python train.py --num_hidden_layers=16 --hidden_size=64 --num_attention_heads=4 --num_key_value_heads=4 --head_dim=32 --intermediate_size=256 --vocab_size=2048 --hidden_act="squared_relu" --norm="layernorm" --norm_place="pre" --norm_eps=1e-06 --positions="rope" --rope_theta=10000.0 --rope_fraction=0.5 --qk_norm=false --attn_scale=0.177 --bias="none" --tie_word_embeddings=false --parallel_block=false --init="uniform" --init_std_qkv=0.0625 --init_std_o=0.0625 --init_std_up=0.0625 --init_std_down=0.0625 --optimizer="adam_variant" --learning_rate=0.00304 --lr_mult_o=0.645 --lr_mult_up=1.07 --beta1=0.95 --beta2=0.99 --lr_head=0.00831 --max_grad_norm=0.5 --warmup_steps=204 --schedule="wsd" --decay_fraction=0.608 --decay_shape="linear" --final_lr_fraction=0.0 --batch_tokens=8192 --max_seq_len=512 --doc_mask=false --z_loss=1e-05 --train_tokens=80420000 --max_steps=9817 --dataset="wikipedia_en"
Each number is 128 + 24 x the weight over its row's rms, rounded and kept within 0 to 255. Layers, rows and columns count from 0. The size above them is the row's rms in percent of the matrix's.

# layer 11 attention value, 128x64, rms 0.206, rows 43-63, columns 0-63
size [ 99 101  92 102  92  95 107  88 113 102  84  90  99  96  91  94 100  91  96  95  93]
[[102 136 112 141 157 140 147 138 120 141 112 133  61 125 125 169 165  88 120  79 111 135 133 183 137 116 163 144 127 112 123 124 128 133 150 138 106 103 127  76  54 136 116 114 112 133 121 157 110 106 156 120 110 130 148 160 111 111 140 113 141 144 111 134]
 [138 126  85 129 196 118  96 140 121 151 119 126 130 119 122 181 137 124 141  73 119 122 130 153 138 116 171 135  94 125 104 116 108 162 138 126 130 149 117 103 162 109 102 167 127 139 113 144 124 189 145 126 109 108 146  99 125 118 109 164  86 154 126 127]
 [175 141 174 132 150 127 112 144  99 128  98 116 127 129 142 104 141 151 141 138 130 137  76 153 142 125 136 107 104 118 165  78 122 114 143  52  97 154 123 102 120 112 119 128 152 113 154 125 110 149 115 118 131 143 154 150  86 141 133 139 108  76 101 129]
 [173 108 178 103 152  97 134 139 103  98 123 128 163 115 150  89 148 152 140 129 128 142 139 114 102 131 117 125 133 108 166  72 144 117 127 129 107 140  82 126 132 139 126 136 110 151 164  84 150 112 142 107 100 126 134  99 125 102 140 133 169  65 122 110]
 [ 92 141 140 125  89 103 165 126 110 109 120 117  78 142 121 158 145 115 116 123 101 130 148 136 136 151 148 126  66 109 130 138 183 133 119 100 113  97 118 156 152 114  96  94 111 105 126 106 166 128 136 136 146 122 133 128 186  91 133 139 163 151 152 155]
 [108 128 132 110 142 172  87 111 119 129 149 121 103 144 122 153 135 120 101 115 114 132 150 157 129 120  47 128 140 136 143 171 138 162 101 120 123 159 164 118 138 126 148 102 128 159 123 140  94 119 113 139 112 127 101 192 166 155 161  92 139 124 140 143]
 [ 94 150 162 135 143  93 147 100 138 117 103 138 192 134 116  72 139 169 135 157 101 141 113  94 150 131 119 141 119 117  96 131 111 140 158 142 142 132 123 130 125 141 139 118 103  84 139 189 126 123 134 148 127 120 105 130 114 126 138 192 160 154 142 114]
 [125 114 165 103 123 123 129 148 142 133 110 147 122 122 139 111 118 107 139 110 187 118  81  83 148 141 153 110 115 110 126 136 124 113 103 102 117 125 160 120 171 153 123 172  94 194 152 122 119 111  88 141 122 134 128 156  68 134 111 152 108 141 154 123]
 [128 143  67 128 109 133 129 134 107 120 141 103 114 134 134  73 139 111 120 126 114 117 118  87 160 140 121 124 142  78 154 174 135 185 128 129 102 144 132 101 140 107 157 113 143 124 128 168 132 146 153 122 184 115 129 103 127 115 131 188 114 132 163 139]
 [140 107 134 136 134 173 122 126 115 113 119 169 129 120 119 104 130 140 141 143 126  88 127 131 126 129 120 106 145 127 139 145 138 139 143 112 184 112 175  81  85 130 117 141 148 133 163 155 124 148 106 150 135 152  96 135 100  48 152 137 133  72 151 114]
 [170 137 125 142 145 123 101 158 127 156 144 124 148 134 148 149  89 190 135 112 142 125  88 108 106 112 162 138 130 140 134  99 105 170 140 143 113 112 113 148 112 127 126 110 139 189 103  85  97 116 120 129  86 124 142  86  93  91 113 122 153 145 138 111]
 [111 132 169 127 147 118 134 118 125 142 129 116  97 160 123 137 148 132 135 151 131 136 131 118 114 151 123 112 162 138 130  75 130  84  84  74 126 144 133 105 167  99  96 110 110  79 133  91 139 114 132 143 167 140 158 178  92 151 112 145 117 157 153 110]
 [127  93 146 156  94 108 115 123 124 115 126 145 131 158 119  88 130 147 146 151 145 108  98 119 148 138 113  94 168 115 129 131 148 145 146 125 175 108 109  71 163 123 125 139 119 120 126  83 161 132 136 155 164 139 127 114 184  98 124 162 124 100 178 114]
 [146 123 167 113 159  96 122 142 155 120 115 112 162  94 128 138 123 129 150 171 103 114 143  51 111 127  82 159 133 134 127 146 116 181 139 121 118 148 116 157 138 111 110 176  95 149 151 122 114  94 109 102 146 123 124 164 151 131 121 153 151 120 136 109]
 [159 121 107 125 119 155 122 149 126 147 145  74  95 143 115 145 135 145 148 149 103  96 142 103 114 122 126 142 151  96 112  92 136 128 194 138 103 116 134 117 138 104 120 145 129  74 119 156 110 133 152 118 154 141 148 159 113  93 132 150 143 194 109  95]
 [105 126 104 129 124  98 129 108 125 144 131 138 154 119 121  91 126 108 132 133 149 146 104 130 122 122 159 107 176 156 120 109 138 138 108 143  98 153 132  84  70 126 153 107 108 146 155 155 184 101 104 125  93 103 123 157 180 117 120 143 113 169 147  88]
 [103 112 146 135 108 115 149 150  85  94  96 156  68 126 115 136 148 125 128 144 146 146 150 137 157 153 180 149 155 123 101 155 144 128 135 119 147 130 100 140 167 117  84 110  85  87 115 126 130 110 153 109 167 139 145 115 126  84 136 114 139 106 148 156]
 [140 112 143 116 104 105 112 126 152 120  98 124  88 128 132 132 152 112 155 186 177 112  95 106 172 135 136 102 138 132 162  89 128 146  99 154  74 136 134 131 147 116 102 152 149 161 121 104 115  83 128 121 119 138 123 133 130 177 108 125 135 103  84 136]
 [118 140 109 132 126 142 141 112  93 128 107 129  85 124 133 118 142  93 122 161 105  98 108  73 146 148 120 138 163 128 156 159 138  89 146 124 117 130 107 125 181 126 158 125  86  85 144 164 151  99  92 172 132 127 109 104 170 105 149 135 147 121 123 109]
 [133 146 117 122 118 128 120 148 126 116 129 175 114 116 121 119 127  94 132 147 127 125 139 139 161 142 147 141 115 138 121 123 157  77 143 102 138 138 119 153 141  95  80  96 105 106 122  91 103 139 146  92 201 102 124 136 134 145 114 140 124 206 125 166]
 [150 142 176 102  98 103 115 105 118  85 124 166 161 132 119  90 137 125 121 144 137 128 144 125 181 135 130 127 166  97 122 117 131 126 103 118 143 159 124 129  58 144 134 152 113 171 101 169 116 150 143 140 117 120 108 157 138  87 137 149 162 109 129 142]]
# layer 11 attention output (transposed), 128x64, rms 0.157, rows 43-63, columns 0-63
size [ 94  99  88 102  91  94 106  85 103  94  86  82  92  89  84  87  96  87  93  89  83]
[[181 163 148 128 137 144 151 135 168 127 119 131 122 151  91 137 123  93 144 124 145 135 131 134 122 121 108 138 123 147  95 108 132 108 158 146  91 106 157 143 131  85 106 109 171 139 162 133 121 107 127 125 141 196  98 128 105 132  83 114  85 126  92 161]
 [134 175 135 101 133  95 121 125 145 153 141 157 167 121 102 153 148 130 138 129  86 156 144 135 121 144 121 132 155 102  88 162  83 158 149 132 124 124 165 145  85 151 130 154 153 114 109 111 109  88 119 135 154 124 135 126  94  83  79 110 131  92 125 146]
 [120 124 122 101  99 117 155 154 128  95  89 135 136 125 182 157 156 120 150 141 149 121 100 139 161 138 130 113 100  91 105 136 112 117 117 115 122 170 133  92 113 149  99 122 147 173 139 125 146 101  91 111 181 146 107 156 101 137  86 114 167 143 127 159]
 [171 118  76 121 113 110 140 165  80 105 113 126 141 108 177 149 149 102 134 115 143 108 102 135 189 112 147 149 138 108 157 128 105 133  96 140 131 122 127  70 124 103  99 103 121 128 127 116  99 123 115 171 146 148 120 136 140 115 132 128 132 170 146  92]
 [175 162  91 139 161 179 138 147 148 104 117 131 136 135 111 128  68 116 103 112 156 140 116 146 146 124 106  93 122 128 138  93 130 105 135 131 152 107 139 158 157 136 121 114 120  89 117 102  88 102 139 128 145 123 137 123 143 176 193 113 152 108 130 119]
 [117 120 133 132 119 146 135 120 129 132 169  51 147 128 169 143  72 124 113 123 138 115  96 100 125 124 140 118 140 135 129 106 118 138 124 155  66 123 126 154 172 127 123 176 114 136 117 177 150 160 145  90 102 128 120 128 121 135 109 112 144 127  89 158]
 [139 106 125 139 131 129 144  58 111 120 117 158 102 173 101 120  91  90  87 125 146 125 149 116 139 117 167 133 123 130 133 132 176 107 136 114 170 110 135  91  78 107 113 173 170 150 103 133 139 126 136 136 145 142 137  95 136 113 145 140 163 134 121 111]
 [143 131 123 134 136 117  90 120 145 147 112  95 132 126 148 183 172 123 167 140 133 126 169 129 106 101 142  97 148 101 127  92 164 134 153 175 149 139  87  90 141 158 141 133 156 124 111 104 152 138 102 123 145  87 117 107 121 114 154  94 105 166 147 139]
 [113 125 155 122 175 119 125 110 165 135 163 126 125 135 194 129  79 109 105 129 123 137 164 161 122  57 104 127 130 143 132  86 102 124 108 117 175 131 132 129 112 155 108 156 131 103 152 149 137 119 171 100 154 130 132 110 125 140 116 144 138 104 143 115]
 [123 120 173 140 138 113 112 146 109 101 144 106 100 123 183 149 128 123  93 118 129 113 188  92 173 105 160 118 133 140 109 101 161 104 134 107 106 102  92 117 112 160 125 105 111 129 135 145 149 103 113  95 123 149 178 144 128 121 119 134 131 171 130 164]
 [ 88 126 123 136 113 105 107 168 109 144 112 138 129 133 142 117 183 150 153 154 113 139 140 124 148 155  98 157 188 127 125 178 108 118 130 153 110 170 112 112 127 120  92 151 139 146 142  90  71 131 127 139  87 154 133 125  91 111 107 122 112 136 114  99]
 [147 145 103 138 120 163 133 119 139 140 149 124 146  80 111 132 116 121 191 161 174 131 111 146 161 111 158 114  73 151 109 128 119 102 126 109 141 157 106 119 102 140 142 132 168 130 115  85 155 132  94 126 163  93 102 117 140 157 153 130 140 131 115 168]
 [138 152 133 143 150 121 112 130 113  89 115 145 175  90 179 108  95 105 148 121 148 110 145  99 141  89 143 118 118 152 143 126 138 112 136  85 162 124  91 129 100 156 145 136 153  65 138 118 127 128 129 126 112 103 181 144 149 128 155 128 164 149 149 109]
 [142 118 122 139  94 103  72 109  92 161  88 104 139 123 132 162  92 126 140 154 110 115 108 126 116 104 152 149 176 134 122 117 115 114  90 143 142 120 141  94 104 146 133 107 138 162 102 120 114 168 135 158 130 137 136 109 175  93 181 123 147 137 104 150]
 [106 141 162 109 158 110 105 112 141 172 143 150 166 141  95 130  78 125 127 185  81 135 120 112 152 117 135 136  74 157 145 130 120  64 110 119 126 157 109 134 117 155 117 101 147 169 155 105 116 117 115 136 156 148 130 126 108 117 134 137 103 127 110 131]
 [156 139 125 152 119 112 101 102 142 110 146  96 125 124 126 120 128 121 136  86 137  79 131 119 126 115 146 138 137 158 135 125 185 131 128 108 179 103 169 177 115  85 132 136 148 110 124  70 149 166 126 144 126 143  89 117  82 124  97 150 147 130 141 113]
 [157 123 141 136 166 154 161 100 133  97 113 157 132  95 103 120 117 113 177 118 176 138 122 131 139  99 109 118 106 122 120 109 110 122 125 126 161  94 138 135 153 159 127 131 161  93 148 128  81  98  90 127 144 131 126 111 173 127 181 123  86 132  99 152]
 [149  99 128 109 137 127 112 132 129 133 115 129 135 113 159 142 106 136 149 145 126 111  95 137  60 153  85 141 140 139 169 111 116 150 153  96 114 133 120  94 132 173 108 103 142 138 132  96 157 160  91 154 152  84 137 175 113 154 129 106 104 169 116 110]
 [165  98 138 114 120 154 122 104 105 132 116 101 138 129 131 117  70 109 147 151 156 130 176 129 115  88 175  95 110 113 180  69 124 113  98 122 184 123 116 159 134 102 122 141 103 128 127 135 105 121 114 145 156 116 133 157 137 120 147 160 123 142 130 135]
 [132 161 164 101 144 123  93 132 152 156 149 146 131 146  73  82 112 134 155 118 165 136  82 116 131 105 102 109 124 115 106 110 119 108 131 127 144 137 148 114 138 170 147 138 123 107 142 127 115 132  94 163 138  76 136 116 142 166 176 119 101  86 121 153]
 [130 112 146 124 139 136 124  95 137  99 138 117 108 152 121 185  86 110 146  98 140 115 150  75 167  98 117 150 150 132 160 139 164 144 136 122 132 105 146  69 131 153  94 112 115 107 142 155 149 172 111 111 116 150 127 120 168 130  97  95 137 139 128  98]]
# layer 11 attention query, 128x64, rms 0.177, rows 64-95, columns 0-63
size [ 50  52  63  75  79 119 113 114  51  46  66  73  83 111 116 115 123 125 125 102 142 121 122 131 118 132 116 137 121 109 139 129]
[[148 134 121 141 133  98 113  95 134 133 173 127 151 136 123 100  97 139 128  90 121 114 162 123  74 151 169 111 147 126 105 115 115  99 111 135 116 165 173 125 176 119 133 185 101 127 124 133 121  80  96 111 156 104 109 131 127  89  89 123 139 143 129 121]
 [183 124 108 100 136 151 132 115 169 128 129 148 102 145 159 153 121 158 138 136 166 142 113 133 117 113 134  77  98 107 119 110 121 150  92 140 172  78 101 104 113 141 106 129  90 132 108 141 115 116 113  99 121  77 156 129 165 158 146 106 141 100 124 119]
 [167 105 111 120 119  91 111 137 179 161 125  96  82  94 131 136 120 150 135 147 114 180  92 134 103 113 157 109 153  84 123  90 129 163 118 120 134 124  66 109 126 151 120 103 129  91 146 129 151 145 148 122 110 127 125  98 151 129 152 141 148 116 150 140]
 [126 133 124 107 135 138 105 148 134 176 143 124 118 135 151 105 101  94 156 152 126 143 118 115 107 117 142  59 113 119 121 148 108 142 127 194 104 118  90 114 121 130 133 140 140 155  96 151  95 120 125  64 103 127 152 155 138 155 154 148 172 131 106 139]
 [103 160 129 154 101 165 144 118 117  98 147 113 154 147 115 189 128 136  98  83 109 145 144 135 143 131 119 139 121 128 172 138 127  61 118 129 150 117 164 157 129 122 122 136 125 127 141 120  77 105  95 153 160 136 121 103 146 176 134 141 160 121 158 129]
 [157  79 146 127 126 156 131 152 145 184 119 130 112 124 132 141 140 154 126 151 135 113  98  90 110 115 110 165 117  79 123 122 149 171 136 132 140 171 112 129 136 113 136  78 143 136 120 135 126 128 105 114  86 128 141 145 105 121 100 101 100 198 112 118]
 [162 142 128  72 131 111 150 101 121 119 101 133 173 135 132 132 128 142 103 114 119 196 136 118 133 129  99 117  68 113 131 124 106 147 163 166 127 119 114 167 117 130 135  82 138  98 135 154 134  93  96 105 118 147 123 119 161 115 159 132 111 169 139 134]
 [100 156 120 155 131 107  99 136 101 157 115  94 135 139 115 151 137 129  95 138 144 169 114 117 137 136 106 129 125 162 116 140 112 156 183 123 128 151 106 115 130 130  88 108 141 125 145 109  99 210 150 130 107 131 147 105 162 106 180 119  94 117 104 114]
 [183 127 147 141 133 123 145 115 133 148 119 152 102 152 121 158  84 111 183 101 142 119 111  92 142 132 148 134 138  73  94 136 110 135  84 140 140 126 116 147 158 106 106 129 146 122 107 132 108 141 151 140  91  71 125 152 141 103 156 132 164 147 116 159]
 [144 113 146 136 101 141 137  95 115  81 143 140 129 102 109 193 100 156 166 103 128 128  92  84 126 148  93 158 104 118 119 139 111 177 124 109 134 114 149 123 137 119 148 164 105 131 131 119 112 152 144 158 145 132 125 147 124  85  96 120 142  79 119  97]
 [102 128 142 144  95 127 121 134 121  63 125 134 162 129 119 122 120 154 108  92 131 115 119 162 136 123 114 188 124 159 182 114 140 101 150 106 123 107 166 133 133 133 134 129 117  99 147 123 171 172 117 179 149 164  98 115 118 120  93 127 109 121 136 104]
 [164  86 100 124 122 106 105 135 125 170 111 105  86 123 126 107 103 146 168 174 122 151 109 121  89 139 155 126 145 124 113  85 109 180 140 152 114 106  85 114 157 138 131 129 146 102 135 137 173 130 133 107  81 108 136 105 133 101 128 119 123 126  96 148]
 [125 111 121 120 123 115 107  94 107 148 123 109 132 131 146 104 104 129 169 183  97 136 133 125  90  91 136  56 109 142  98 147 121 138 138 163 110 120 101  78 135 138 134 141 142 160 100 176  99 122 141  95 106 123 146 116 140 153 148 145 131 133 104 166]
 [110 135 131 101 104 110 128 139  99 155 116 100 121 172 120 151 134  96 140 110  84 148 126  86 162 138 112 107 160 163 126  98 137  83 100  98 146 168 148 128 142 154 177 164 117  74 127 142 130 136 159 127 121  99 122 110 144 145 143 121 114 142 117 164]
 [142 133 145 130 145 161 101 106 133 120 127 124 140 110 160 103  74 122 140  67 138 114 137 127  78 133 169 141 149 180 139  93 137 132 160 107 111 140 133 143 147 118  73 138 120  88 128 127 118 144 153 113 135 105 178 138 117  88 120 153 156 117 113 133]
 [144 113 120 141 163 103 162 101 130 146  89 115  94 127 164 102 108  85 132 148 129  99 150 151 102 142 109 157 164 143 128 139 118 109 141 177 105 120 150 120 110  95  99  99 150 118 111 131 117 106 149  89 135 122 165 144 149  71 147 139 117 167 151 145]
 [114 163 147 108 111 114 129 143 167 123 116 152 143 171 132 152 126 131 116 109 132 135 158 139  87 102 112 116 100 122 203 152 165 164 140 122  74 135 151 122 147 109 131 122 136 157 107 133  98 135 140 134 126 111 147 106 116 114 126  95 146 162  67 146]
 [146  92 145 145  90 112 153 159 121 167 104 133  62 161  97 132 109 130 139 140 144 160 114 110 128 124 141 144 127 143 133 148 119 131 117 162  84 101 135 161 133 140 119 179 145 117 153 133  80 166 112 118 154 115 128 158 114 109  81 146 127 105 101 136]
 [155  92 120 156 114 106 150 109 131 148 118 100  93 126 114 113 142 139  97 127 130 128 134 134 163 149 141 136 172 105 185 132 111  89 173 110 177 160 180  98 144  95 148 135  93 129 111 138 128 122 137 120 119 123 144 102  99 136 132  81 144 153 150 115]
 [ 89 139 157 131 160 119 132 119 165 122 143 142 130 119 119 107 143 109  89 113 141 170 141 152 105  86 155 127 158 136  95 136 160 100 150  81 111 129 134 103 161 148 173  98 133 113 128 124 135 128 108  86 133  94 115 152 154 118 170 172 118 105 128  92]
 [140 154 119 130 106 132 145 123 166 156 170 136 112 155  85  92 106 151 123 114 177 107 188 140 145 116 126 115 106 155 163 116 158 142 151 134 116 132 147 132  98 122 121 155 117 156  87 132 140 117 112  99  97 117 124 145 141  79 150 100 176 121 114 147]
 [104  79 169  82 144 123 121 104  96 162 156 114 152 100 138 125 115 129 102 148 113 161 149 148 132 111 169 142 113 104 139 123 150 104  86 151  86 125 141 140 118 142 150 122 118  72 100 120 119 143 124 114  83 167  94 114 129 129 138 160 156 144 125 125]
 [137 140  89 139 140 117 148 142  73 177  99 165 148 148 155 143  87 149 125 121  96 151 116 134  98 133 104 154 129 127 111 165  78 123 121 129 123 138 119 141 135 107 121 155 119 132 119  75 154 119 130 115 138 138 112 123 134 137 107 126 187  78 120  86]
 [121 125 130 146 110 182  75 135 126 147 141 105 118 148 109  90 124 153 126 135 130 123 176 109 177 104 124 118  83 112 143 134 123  90 169 211 113 113 101 133 145 156 110 128 124 139 153 125 117 133 160 116 166 122 106 124 149 122 108 137 139 126 137 115]
 [125 118  92 122 138 144 124 132 131 184 106 158 113 153 170 118 131 113 131 113 131 103 160 114 191 146 128 115 132 115 136 178 104 154 108 127 136 161 103 118 109 150 118 124 126 128 150 128 126 125  91 129 141 155 100 110  32 145 126 136 121 141 148 136]
 [179 101 125 153 134 155 113 107 137 161 143 111 131 124 109 180 145 104 149  90 104 150 144 125 147  98 148 114 156 108 132  80 101 140  78 109 110  98 105 153 153 131 147  98 109 155 132 126 128 123 133 136 159 118 172  77  96 120 149 114 145 135 144 127]
 [136 166 113 131  96 159 103 182 154 158 116 125 154  86 139 116 139  92  98 119 118 102 156 145 155 141  98 131  94 101 142 126 120 119  99 108  99 169 155 156 154 130 124 122 150 119 125 124 134 140 159 129 101 113  97 167 115 137 154  70 165 125 124 135]
 [146 153 104 126 112 101 105 158 136 103 140 135 146 167 141 109 117 161 105 147  76 111 125 170 102 134 159 141 166 156 135  89 113 110 158 134 101 152  88 178 110 138 157 140 163 117  90 100 140 152 102  98 116 123 141 133 129 147 145 113 119 166 145 129]
 [140 148 104 140 100 165 114 136 126 148 164 153 141 113 114 114 117  92 125 141 160 119  72 145 133 137 147 143 142 105 154  77  80 133 111 170 122 135 116 134 124  85  64 134 128 122 137 146  94 129 123 126 132 174 101 128 113 178 125 139 132 147  99 121]
 [138 117 122  98  78 133  96 120 156 123 143 177 141 141 114 124 102  75 116 156 158 132 118 114 134 156 132 100 136  98 117 157 156 121 108 106 120 109 109 178 116 117 121 149 113 132 187 173 150  93 106 143 124 116 157 107 163 124 155 144 113 138 153 150]
 [123 193 114 134 150 140 133 110 145 121 143 120  77 152 135 129 110 147 138 151 172 137 144 129 142  88 135 112 119 117  90 159 117  90  90 130 150 100 146 128 161 134 100  90 108  97 111 132 120 119 124  99 158 144 155 156 121 176 157 115 114 128 102 170]
 [125 118 108 143 145  88 125 141 153 161 141 131  87 122 119 153  78 170 127 133 122 115 113 141 138 104 121 152 106 148 122 103 135 109 152 103  92 113 108 127  99 114 115 113 161 126 175 142 125 167 144 168  90 107 144 144 101 134 157 114 158 154 168  75]]
# layer 11 attention key, 128x64, rms 0.176, rows 64-94, columns 0-63
size [ 50  51  67  95  72 128 118 119  48  57  70  62 106 103 117 119 122 124 118 108 125 122 117 125 121 132 118 130 118 116 129]
[[150  95  94 137 108 165 137 143 126 157  86 113 123 100 130 136 117  94 149 134 146 136  85 122  98 110 140 147 136 138 152 109 133 108 179 119 136 156 116 145 105 110 150 124 112 149 133 102 114 174 123 105  66 148 121 131 159 137 158 114  67 143  99 113]
 [ 97 162 169 118 141 143  95 125 115 126 103 127 124 160 128  98 151 142  82 102 138 127 117  96 118 132 145 126 109  90 124 175 103  96 123  98 134 114  88 137 114 117 109 110 136 108 125 141  93 125 175 171 136  78 139  88 100 133 150 127 169 131 157 130]
 [127 149 181 140 136 151 121 129 130 148  97 158 136 138 120 121 136 127 161 125 135 138 134 108 102 134 106 109 158 148  92 185 122 172 125 185 108 138 125 113 138 122 114 157 133 125 112 134 145  88 153 132 157  84 129 196 136 108 139 130 143 121 113 181]
 [135 145 142 100 159 129 118 110 151 141 147 165  96 149 107 110 145 122 144 121 132 123 135  84 129 139  94  86 138 151  67 156 132 137 102 140 150  90 109 135 158 144 101 150 121 107 156 163 135 109 174 154 138  94 159 131 118 105 140 132 168 105 174 140]
 [136 100 108 111 134 122 122 147 137 115 140  95 115 123 107 154 135 146  57 139 153 116 152 135 135 142 150 164 149 127 170 150 111  90 137 111 138 146 151 113 143 101 118 166 166 116  99  95 106 138 109 141 132 145 109  51 142 136 129 124 171 155 107 115]
 [130 115 132 134 119 116 122 107 128 120 128 173 121 143 169 124 179 132 145 147 130  99  53 119 100  97 151 129 120  97 105 116 121 167 137 126 107 132 140 113 126 118 128 142 169 128 109 161 126 185 135 137  74 173 176 149 147 108 134 132 121 139 116 124]
 [126 140 120  94 110 129 104 132 144 157 119 131 126 133 165 141 186 129  91 172 128 131 144 165  97 137 115 115 143 100 149 145 122 117 135 138 138 156 144  95 130 167 140  95 158 112 123  86  99 164  58 142 144 125 135  90 143 143 150 131 115  96 129 157]
 [ 94 104 142 125 125 115  98 165 118 150 120  76 146  96 117 132 171 126 136 122 165 142 109 120 153 132  91  99 135 177 147 148  94 143 107 132  80 148 170 103 154 141 130 136 150 105 133 107  91 147 149 149 123  70 129 132 116 140 160 149 111 137 132 124]
 [129 171 147 138 172 109 101 113 142 153 137 112 153 148 130 136 157 153 136 138 129 123 115 143 147 113 116 123 153 186 172 101 109 113 103 166  83  68 144 107 114 149  95 114 113  90 141 120 131  98 141 149  92 131 136  91 152 135 143 122 124  95 152 134]
 [ 72 151 135 151 129 138 137 141 132 144 131 149 118 140 140 113 143 109  94 116 131 145 150 152 143 119 152 127 135 136 134 136 117 130 108 172 137 103 112  97 160 168 114 143 154  52 104 157 139 132 135 103 169 141 161 109 141  56 123 154 157 114 125 114]
 [136  90 150 144 106 131 141 124 120 133 104 133 171  98 150 133 116 120 143 149  91 115  91 165 118 111 154 166 127 155 133  87 143 139 154 123 122 154 176 129 143 120 156 101 127 145 102 122 107 116 112  79  93 148  85 160 136 158 115 103  75 135 103 127]
 [ 78 121 167 135 120 128 137 103  96  99 129 125 172 106 138 119 131 142 167 124 103 136  88 143 112 117 136 109 129 169  49 117 103 131 137 137 160 126 136 125 126 160 135 116  72 115 108 124 136 105 161 116 131 121 141 172 120 125 104 117 136 133 178 138]
 [137 140 155  95 146 152  92 130 150 132 124 160 103 162 136 115 127 103 137 116 146 105 129  95 120 140 106 108 116 158  62 161 115 134 115 142 146 105  91 141 165 165  99 153 114  98 149 161 147  91 167 125 154  99 155 142 119 121 138 119 166 100 139 155]
 [133 126 161 127  88 106 115 145 100 132 150 105 152 128 157 128 117 139  89 164  87 136  96 140 172 130 102 104 145 138 176 112 127 112 120  98 129 117  88 146 169 139 164  82  92 173 139 143 159 158 101 135  98 123 118 143 114 144 127 100 104 120 130 130]
 [154 138  79 112 100 119 114 124 158  97 113  67 150 198 165 117 110 116 131 117 151 124 103 127 127 127 152 108 126 136 116 120 114 139 103 132 124 153 119 119 159 176 105 151 148 121 133 125 146 129 153 101 125 121 150 127 133 121  97 170 188 110 161 123]
 [160 138  98 121 160 122 136 126 158 111  82 108 134 136 227 117 158  97 160 146 116 106  88 112 124 117  96 112 131 138 144 117 138 139 117 112 164 159 147 113 124 108 136 147 172 150 130 133 137 107 126 116 120 113 125 148 128 106 113 144 153  84 100 125]
 [104 136 161 126  63 123 141 120 148 149 146 120 141 142 142 124 165 131 134  98 131  95 125 135 123 118  67  93 163 124 123 113 126 133 112 105 124 161 113 114 131 165 140 136 122 165 148 202 133 144 144  81  97 139 111 106 108  96 134 141 158 145 123 142]
 [128 169 148 158 119 124 143 155 120 162 109 141 131 190 139 129 110 116 120 148 171 125 126  91 129 125 156 135 152 106 106 189 102  99 128 131  93 146  99 125 151 105 140 123 115 133 144 144  94 102  79 137 135 101  91 128 123 141 100 112 151 127  95 171]
 [117  93 151 151 162 109 156 117 155 135 146  86 124 113 105 123 149  93  95 113  98 139 121 128 157 158 131 112 122 128 177 175 152 124 136 111 123 120 139  95 152  82 135 102 102 166 123 113 131 113  94 108 131 127 153 137 125 131 126 133 100 155  68  85]
 [119  87 155  99 148 141 121  98 158  91 114  90 118 128 131 165 112 112 116 148 148 126 138 114 103  76 118  96 158 157 130 128 135 111 139 114 136 163 142 147 150 125 115 122 133  85 155  97 118 156 125 128 113 173 134  81 136 142 197 109 104 147 130 121]
 [ 96 164 112 111 113 117 159  96 191 120 191 130 132 112  75 144 130 104 104 138 150 123 131 117 101  83  88 144 157 177 110 157 130 121 130 148 133 121 113 129 137 113 106 140 135 136 131 143 103 128 125 103 154 117 141 126 132 125  97 165 151 141  86 144]
 [122 128 148 118 143 126  96  75 136 121 141 139 114 141 171 168 121 133 102 138 151 108 136 155 136 122 124 112 134 145 129 123 108 139 138 145 141 151  97 114 157  86 151 100  67  88 114 114 116 155 125 161 130 191  99 165 170 118 127 160 108 122 158 118]
 [128 124 115 135 125 133 135 171 138 179 112 139 155 198 148 116 122 134 121 130 116 129 164 113  64 165 125 157 113  88 157 146 126 149 125 128 105 170 153 109 130 114 114 137  92  98 108  99 106 115 165 125 149 150 124 143 104 144 118 101 157  97 118 136]
 [ 75 147 149 112  96 142 118 119 118 173 147 136 101 128 129 125 131 119 174 135 125 121  97 115 138 125 136 155 101 147 139 171 112 107 137 185 126  99 106 149 106 130  98 160 124 119 165 106 144 129  62 108 118 118 117 168 128 134 103 145 173 106 149 128]
 [135 115 134 115 110 153 140 136 117 187 128 138 155 146 135  99 178 150 148  88 107 102 115 130 177 116 163 130 148 101 137 107 143 144 125 127 129  96 107 121  88 129 152 118 138 134 137 108 134 110 169 123 114 141 111 176 113 154  96  81 150  74 109 125]
 [138 105 137  97 143 128 119 147 136 128 119  89 113  99  73 155 144 141 120 124 121 108 127 104 157 136 150 157 116 137 138 135 149  85 148 126 102 129  92  97 134 151 121  94  99 141 108 138 149 153  96 170 142 118 170 139 165  94 155  97 177 158 159 109]
 [115 139 116 113  59 142 147 141 130 131 138  68 127  88 113 160 112 149 116  99  86 115 122 161 157 144 132 126 119 124 165 134 107 142 133 137 129 157 153 161 150 126 139 148 107 133 114 147 116 112 156 137 100 129 102 131  86 112 100 112 175  90 127 173]
 [116 138  96 165  77  97 126 145 194 117 127 121 150  93 210 147 118 109 120 134 109 136 153 127 126 158 130 111 133 131 112 135 104 127 148 155  99 118 140 133 104 167 110 138 117 149  99 103 119 163 137 122 157 174 131 117 135 147 112  99 139 114 110 127]
 [123 123 109 147 110 122 124 149  79 124 114 115 127  96 102 122 136 131 112 116 185 120 141 150 118 174 174 138 132 163 112 160 120 128 112 177 140  81 130 133 148  67  78 116 121 151  94 148 103 131 131 123 154 149 132 149 157  94 124 154 127 136 106 128]
 [123 117  88 104  92 132 111 107 114 149 150 174 132 115 111 130  66 137 110 119 150 116 156 137 166 167 137 124 151 133 108 130 148  87 119 109 150 124 143 144 151 117 108 129 198 114 129 140 122 112 121 144 116 100 124 111 174 130 157 125 116 101 128 188]
 [129 145  99 118 132 183 163 135 113 125 125 108 111 108 187 107 150 142 112 152 143 118  88 145 103  73 123  97 112 133 127 134 155  87 129 169 168  74 124 141 150 153  96 122 108 116 161 123 109 118 131 150 142 104 124 149 137 116 161 132 119 154 108 114]]